{
  "n_layer": 16,
  "d_model": 448,
  "n_head": 7,
  "n_kv_head": 1,
  "head_dim": 64,
  "d_mlp": 2688,
  "vocab_size": 32000,
  "activation": "gelu",
  "norm": "layernorm",
  "norm_place": "pre",
  "norm_eps": 1e-05,
  "positions": "rope",
  "rope_base": 500000.0,
  "rope_fraction": 1.0,
  "qk_norm": false,
  "attn_scale": 0.125,
  "bias": "none",
  "tie_embeddings": false,
  "parallel_block": true,
  "init": "normal",
  "init_std_qkv": 0.0147,
  "init_std_o": 0.0147,
  "init_std_up": 0.0147,
  "init_std_down": 0.00602,
  "optimizer": "adamw",
  "lr": 0.00123,
  "beta1": 0.9,
  "beta2": 0.99,
  "weight_decay": 0.11,
  "lr_head": 0.0066,
  "grad_clip": 1.0,
  "warmup_steps": 319,
  "schedule": "wsd",
  "decay_fraction": 0.854,
  "decay_shape": "cos",
  "final_lr_fraction": 0.02,
  "batch_tokens": 131072,
  "seq_len": 1024,
  "doc_mask": false,
  "train_tokens": 482200000,
  "steps": 3679,
  "dataset": "wikipedia_en"
}
Each number is 128 + 32 x the weight over its row's rms, rounded and kept within 0 to 255. Layers, rows and columns count from 0. The size above them is the row's rms in percent of the matrix's.

# layer 10 MLP down (transposed), 2688x448, rms 0.0338, rows 1924-1938, columns 336-447
size [102  90  90  93  76 109 105 106  88  83  96  84 100 106  92]
[[140 137 128 140 145  63 127 167 107 155  89 137 111  83 126 136 100 111 102 149  87 139 179 111 134 106  62 117 120 123  95 131 153 113 132 102 137 129 110  50 149 137 132 142  51 177 131 180 106 162  95 176 107 136 212 147 156 177 103 128 154 128 163 125 153 124 117 147 118 112 120 173 143 196  96 137 147 109  39  78 164 118 154 221 150 139 122 114 122 118 158 123 134 122 165 142 138 158 136 114 146  94 151 141 135 143 115 109 142 106 141 136]
 [153 149 181 101 102 123 145 167 132 120 160 159 147 147  95 126 119 162 118 105 133 169 138 135 161  76 140 119  80  71 153 124  83 116 144 122 102 143 111 157 114 170 104 184 156 135 128  46 118 103  97 134 177 141  77 112 107 153 186 156 139 142 150 146 119 116  79 186 124 153 140 117  72 127 132 171 107 167  76 107 145 194 143  85 176 125 180 145 159 116 105 113 152 130 139 139 126 126 109 116 144 116 168 160 125 122 115  66  79 139 135  86]
 [133 153 175 141 114 159 165 163 135 100 159 128 150 109 130 128 129 111 141 123 118 149  78 147 166 172 145 149  81  78 192 147 105  98 215 111 104  86 156  74 148 118 124 154  73 146  88 100 175 133 166 157 112 124 156 104 149 140 128 170 138 118 134 102 123 145 119  97 126  87 139 120 135 106 121 127 195 109 155  62 159  97  86  89 104 163  94 145 176 125 116 115  88 180  83 148 105 159  86 153  97 111  69 130  98 104 165  87 124 175 156 183]
 [127 169 121 135 176 153 157 124 195 195 120 145  55 141 152 172  73 109 165 148 107 101 114 163 108  87 132 120 155 147 122 123 141 113 199 125  74  81 137  96 114 145 146 165 130 128 101 174 138 120 146 142 119 122 120 161 163 158  96 101 114 110 100 132 155 149 139  91 159 179 127 125 106  58 122 152 107 131 148 165  99 129 176 241 146 150 157 196 110 124 116  98 128 132  93 125 106 124 131  84 103 136 103 146 119 102 140  82 193 155 150  78]
 [179 189 207 143 118 138 165 127  91  88 166 125 139  84 146 133 152 111  49 121  80 147  76  80 140 178 137 102  98 121 153 121 105 147 137 172 133 122 168 146 110 149 110 130 163 113  87 102  99 117 101 114 125  92 182 146  64 118 154 100 121 178  60 119  78  95 149 126  85  95 121 112  82  98 136 131 185 120 100 107 164  72 125  93 101  77 114 132 150 170 140  96 110 171 122 196 139  88 143 114 107 122 176  94 136 122 119 158  78 115 114 104]
 [145 131 130 133 118 132 156  62 138 133 103 169  92 113 164 119 134 151 145 106 183 132 180 127 113 130 175 117  96 141 119 117 110 137 145 185  99 144 110 117 134 119  72 119 114 120  82 103 102  85 114 205 131 148 154 143 137  79 168 191 102 147 153 137 156 138  88 153 106  80 126  92 151 123  76 169 100 145 105  78 150 154 129 182 158 116 134 123 120 110 190 189 115 138 121 111 134  94 171 156 158 169 168  94 163 103 152 146 115 141 150 182]
 [ 96 173 150 159  93 204  97 125  96 146  92 123 117 155 124  97 118 145 163 146  68 131 168 134 123 115 163  91  99  96 173 101 135 151 145  95 139 133  64  99 103 123 133 124 156 169 145 111 154 112 206  72 143 133 126 144 132 108 113 124  96  83 101 134 114 149 107 119 136 104  89  68 194  99 183 120 106 153 164 141 112 146 131 117  77 103 155 103 191 102 168 125 147 124 135 183 111 170 164 148 157 158 146 151 141  38 121 155  69 103 156 139]
 [ 80  99 102 137 128 147 161 121  95 174 172  81 168 127 144 146 160 102 106  66 123 151 124 103 109 139 164 152  91 137 137 152 156  57  97 140  94 160 206 105 110 118 143 123 112 172  75 126 113 139 158 176 153 142 140 145 119  73 166 170 122 126 148  83 100 124 117 154 117 172 126 121 102 114 136 135 145 109 108 132 133 143 128 183  82  96 167 114 133 142  69 163 146 145 116  90 107 115  75 180 143 124 173 134 109 109  65 125 150 146 124 181]
 [ 85 171 114 107 131 125 146  64  79 110  95 144 176  78 140  89  80 106 157  73 130 132 165  97 122 143 142 107  94 129 125 165 144 154 141 128 120 117 191 153 161 133 117 110  90 134 112 108 161  95 168  75 150 110 134 141 135 108 150 109  97 122 111  67 105 141 120 157 153  82 191 165 111  86 156 150 191  31 134 122 130 124 149 128 147 101 120 125 154  58  91  93 177 143 130  98 160  92 181  96  93 137 118 116 121 116 121 144  81 146 163 107]
 [155 167 119 153 100 122  97 122 105 167 184 100 122 134 121 133 105 153 138 179 115 115 187 120 114 134 110 146 103 125 143  96 128 119 119 114 184 146 107  97 112 124  69 156 144 192 166 124 137 104  59 162 138 118 116 147 126 113  85 129 117 118 163 154 136 142  90 123 147 120 114 106 109 114 118  54 104 106 161 117 114 108 137 161 113 139 132 104 100 168 104 144 138  95  96 197 157  98  95 159  84 137  98 112  84 132 116 135 110 103 116 166]
 [149 140  69 167 182 135  86 137  96 130 146  72 115 118 163 107  71 142 153 124 100 126 121 222 128  91 140 130 172 117  93 146 136 108  86 149  96 144  84 106  84 131 162  84 142  84 156 111 150 196 127 150 103 149 180 189  91  85  74 138 101 105 162 175 105 141 117 130  99 142 110 202 154  89 114  88 128 160  97 114 148 128 142  96 108 125 174 110 126 134 164 108 139 124 190 143  91  98 116 153 164 101 124  83 134 153 113   0  97  86  71 128]
 [161 114 130  28 118 189  95 134 146 107 161 114 143  98 124  79 157 128 132 111 102 138 133 142 111  62 163 103 214 134 147  96  98 150 126  82 146 153 140 152  66 176 108 156 155 162 135 108 133  84  66  65 126  84 174 192 103 137 136 136 113 147 118 164 190 181 179  98 138 122 110  52 109 124 113 134 111 126 110 115 100 138 174 141 149  95 149 161 133 131 121  94 118  83  98 176 152  84 141 122 119 110 104 180 117  99 129 146 117 139  94 111]
 [151  94 102 158  91 138 106 155 166 138 140 149 117 158 137 117 152 113  85 127 155 116  81 122 120 142 147 136  68 159  71 138 139 179 104 145 126 136 105  76 167  59 133  47 106  59  99  79  92 149 237 100 169 150 140 135 158  84 152  72  99 153  92 165 142 112 149 152  77 172 120 125  99 145  59 136 140 166 101 130 176 135 159 145 168 107 142 118 139 119 165 150  86 188  91  45 116  95 157 128  96 140  81  96 114  62 134 158 107 117 116 118]
 [145 124 135 103 118  81  98  93 171 102 130  65 156 117 112 129 113  87 157 226 146 122  91  66 169 103 129 142 134  89 121 162  82 159  81  99 136 107 139 105 190 132 101  69 110 119 111 225 177 145  69  84  74 122 164 128 114 128 119 119 156 138 168 114 113 116 129 153 167 134 143 108 155 109 107 100 152  51 177 132 107 106 154 119  76 141  75 173 100   4 105 163 146 136 168 164 140 140 138 108 156 177 147 150 107 101 123 243 192  68 123 135]
 [135 148 194 160 130 167 146 145 152 122 121 115 169 123 133  94 113 114 135 121 119  92 152  95  99 137  67 121 186 110 149 162 123 113 114 143 113 116  48  96 166 138 140 193 100 155 117 214 107  98 137 108 138 175 147 150 119  51 104 159 135 180 158  91 157 111 105 154 110 104 200 132 161 152 114 241 143 111 127 138 121 131  96 102 101 129 166 149 115  99  90  80 127 151 139 184 111 172 154 173 106 118 194 120 141 182 113 168 131  96 136 128]]
# layer 10 MLP up, 2688x448, rms 0.0398, rows 1925-1938, columns 336-447
size [ 96  91  96  85 110 101 105  93  92  95  89 101 107  99]
[[118  68  79 153 130 142 133 101 136 126 165 160  97 160 120  75 117  85 139  82  96 131  68 165 109  85 138 144 159 143 120 158 127 171 114 172 161 133 156  84  84  60 151  64 114 134 123 158 127 116 111  93  97  53 143 165 166 111 157  90 115 131 108  93 133  76 120 106 159  97 148 126 187 162 115  92 118 123 152 130 131 149 135 155 169 136 129 146 192 154 130  98 188 148 134 139  72 162 124 124 175 140 191  93 122  75  78 108 161 116 153 125]
 [138 120  77 165 100  83 171 104 128 146 101 131 122 180 139  81 127  78 124 112 115 124 182 163 154  88 114 108  97 136 110  81 111 130  77  99 141 157 116  91  82  67 138 159 120 148  94 159 110 186 126 147 100 117 176 203 103 120 184 188  85 125 131 147 167 130 164 107 143 153 159 126 126 131 167 110 196 152 138 139 114 190 124 142 192 118 121 138 140  85 146 122 164 106 163 178 105 119 174 153  99 127 147 154 127 133 103 109 113  57 105  84]
 [114 128 142 111  66 176 161 182 128 156 125 153 121 141  78  62 170 137 151  98 132 172 102  99  91 149 170 160 142 124 187 172 111 107  86 137 107 121 115  58 119  70 156  90 173 118 161 104 130 166 103 120 120 101 122 127 154  85 140 148 135 143  68 161 121 123  72 123  95 147  92  84 139 142 172 136 113  82  76  94 135 158  85 105 159 180 107  77 110 119 144 156 132 107 172  97 139 112  97 182 119 184 115 136 144 164 111 187  92 172  63 152]
 [106 122 119 119 133 125 167 150 147 147  63 126  81 168  89 157  88 115 141  72 139 158 140 138 128  87 124 152 131 130  79 130 167 186 101  96 153 129  65 134 107  68 160 114 136 198 121 193 104 131  95 181 152 157 109 108 175 152 127 195 114 163 165 115 163 130 138  74 111 102 127 103 165 114 121 102  72  97 172 136 127 158 152 148 105 138 157  94 132  89  63 146 120 103 107 152 132 162 112  52 101 113  90 118 132 111 118 136 194  88 123 163]
 [175  69  96  97  68  86  70 145 117 105 151 133 178 172 121 144 162 144 138 114  74 115 126 195  84 105 101 136 159  97 154 106 150 100 164 194 161  70 161 105  88 138  79 110 153 107 223 162 119 112 167 120 133 137 164  69 151 161 154 169 119 116 124 135 121 132 140 129  52 154 103  99 144 155 198 114  96 139 151 138 129 178  93 109 128 126 146 120  90  71 136 127 186 120 108 137  71 113  94 129 114  24 144 126 107 130 112 105 117  91 180 103]
 [169 113  98 134 139 131 155 125  97 115 127 148 141 144 144  97 127 147 127 113 114 132  58 149 161  98 110 104 160 154 115 124 175 139 126 214 142  97 150 124 147  73  90 198 113 131 134 106 140 134  81 189 142 103 156 107 148  90 136 120 172 139 108 164 149 106  47 107 141 154  86 163 118 116 136  86 140 144 157 133 131 102  86 158 207 127 145 152 150 166 119  86  78  98 126 115 162  61 147 155 110 120 153  17 132 143 148 150 145 100 103  78]
 [119 145 204 165 128 113 117 151 147 107  93 177 121 123  73 125  75 176 144 154  72 102 160 162 155 130 110 114 139  92 119  71 132 159 133 107 102 155  82 113 141 156 120  71 166  72 163 120 136 137 120  64 110 126 130 124 180 134 164 103 154  74 100 158 158  99 125 107 158  48 164 131 114 121 128  89 136 165 105  83 125 115 125  98 192 116 148 131 144  96 147 151 104 131 106 152 143 207 151 123 155 140 118 141 188 116 153 126 103  99 120  42]
 [170 165 100 162  94 121 134 155 126  67 117 149  90 128  88 130 152 138 144  93 151 148  64 157 109 146  31 139 140 179 146 164 103 210  98 181 175 136 111 170 171  93 115 190 132 145 162 137  65 154 158 147  86 144 147 125 114 140 101 145 189 182 142 150 136 115 134 113 145  97 125 119 100 139 137 109  86 103 204 108  88 124 103 174 168 161 133 111  70 176 121 157 131 149 137  87  90 151 123 109  96 139 180  85 155 159  76 111 145  90  76 123]
 [116 144  90 112 152 105 174 137 111  55 129 101 114 127 169 133 122  88 109 102 139 127  67 169 124  55 161 126 102  98 132 126 117 109  83 150  89 137 145 125 130 132 169 140  99 117  98  79 151 126 145 135 179 142 114  86 161 135 137 148  96 125  64 161 113 119 128 152 105 128 106 146 176 150 135 138 145 156  91 178 122 125 135  69 198 152 159 216 169 116 120  78 134 122 202 120 102 125 141  87 180  78 143 109 107 132  95 100 106 131 156 113]
 [179 168 133  89 109 119 137 158 152 133  87 165 185 112  70 142 174 135  78 182  97 219 125 111 117 120 108 167 116 152 118 158 104 150 119 144 166 163 178 149 180 144 124  46 119 180 141 135 135  82 120 151 103 139  96  23 102 139 103 153 168 159 113 124 152 130 126 150 157 119 132 107 123 158 123  43 120 112  91  79 118 141 108 115 106 153 121 185 170  98 109 114 107 170  86 152 111 159  96 163 130 148 162 139 152 133  84 150 135 136 125 133]
 [162 154 140 165 129 114 133  96 119 148 169 178 158 154 140 116 141 173 138 104 103 123 141 155 159 138 136 151 178 115 148 168 112  84 134 109 133 115 155 124 117 128 106 176 143 136  83 118 136 149 148 128 145  95 120 148  78 108  91 175 139 159 100 146  96  86 113 118  88 121  86 145 164 185 155 152  90 144 172  87 125  80  58 155 151 159 128 169 115 100  89 120 152 201 136 148 120 148 130 102 145 102 119 145 141 105  89 115  96 128 117  96]
 [147 142 170 137 161 104 151  91  81 135  85 170 158  63 136 182 135 126 116  88 142  88 155 140 164  83 141 131 130 122 163  93  94 140  92 114 121  82 140 173  71 183 124 171  99 113 167 105 158 133  88  93  94 102 160 126 127 203 118 146 169 107 125 102 112 129 137 152 120 117 119 115 152  57 165  66 120 105 107 119  86 186 115 134 146 120 102 187 160 147 134  93 141  93 140 168 118 156 127 193  99  17 146 119 147 160 129 127 214 152  74 140]
 [128 176 206 147 157 195 153 180 115 135 154 173 142 114 103 130 129 152 115  43  51 146  84 167  95 126 189 104 112 122 122 119 162 152 117 195 113 116 135  67 135  68 158 107 171 117 151 105  83 154 185 155 183 124 135 199 140 108  74 126 169 127  56 142 205 160 136 143 114 148  96 133 115 116 146 143 122 162 121  51 119 141 115 153 189 128 174 124 198 126 143  87  86 187 114 126  96 126 149 182 130  79 123 132  96 137  85  69  84 104 140 110]
 [137 151 113  96 111  68 121  88 132 187 141 141 125 132 113 191 159 155  87 116 132  97 135 163  94  62 190 121 138 134  91  81  65 174 148 120 196  92 213 162 146 108 139 122 120  99 126 133 196 109 100  65  91 125 156 177 136 173 128 101  79 123 108 152 126 127 155 116 125 169 110 121 107  91 116 106 105 134 134  63 116 115 104  86 131 139  83 127 139 162 147  91 136  99 151 138 133 116 112 150  95 113 141 144 130 101 193 113 141 127 138  55]]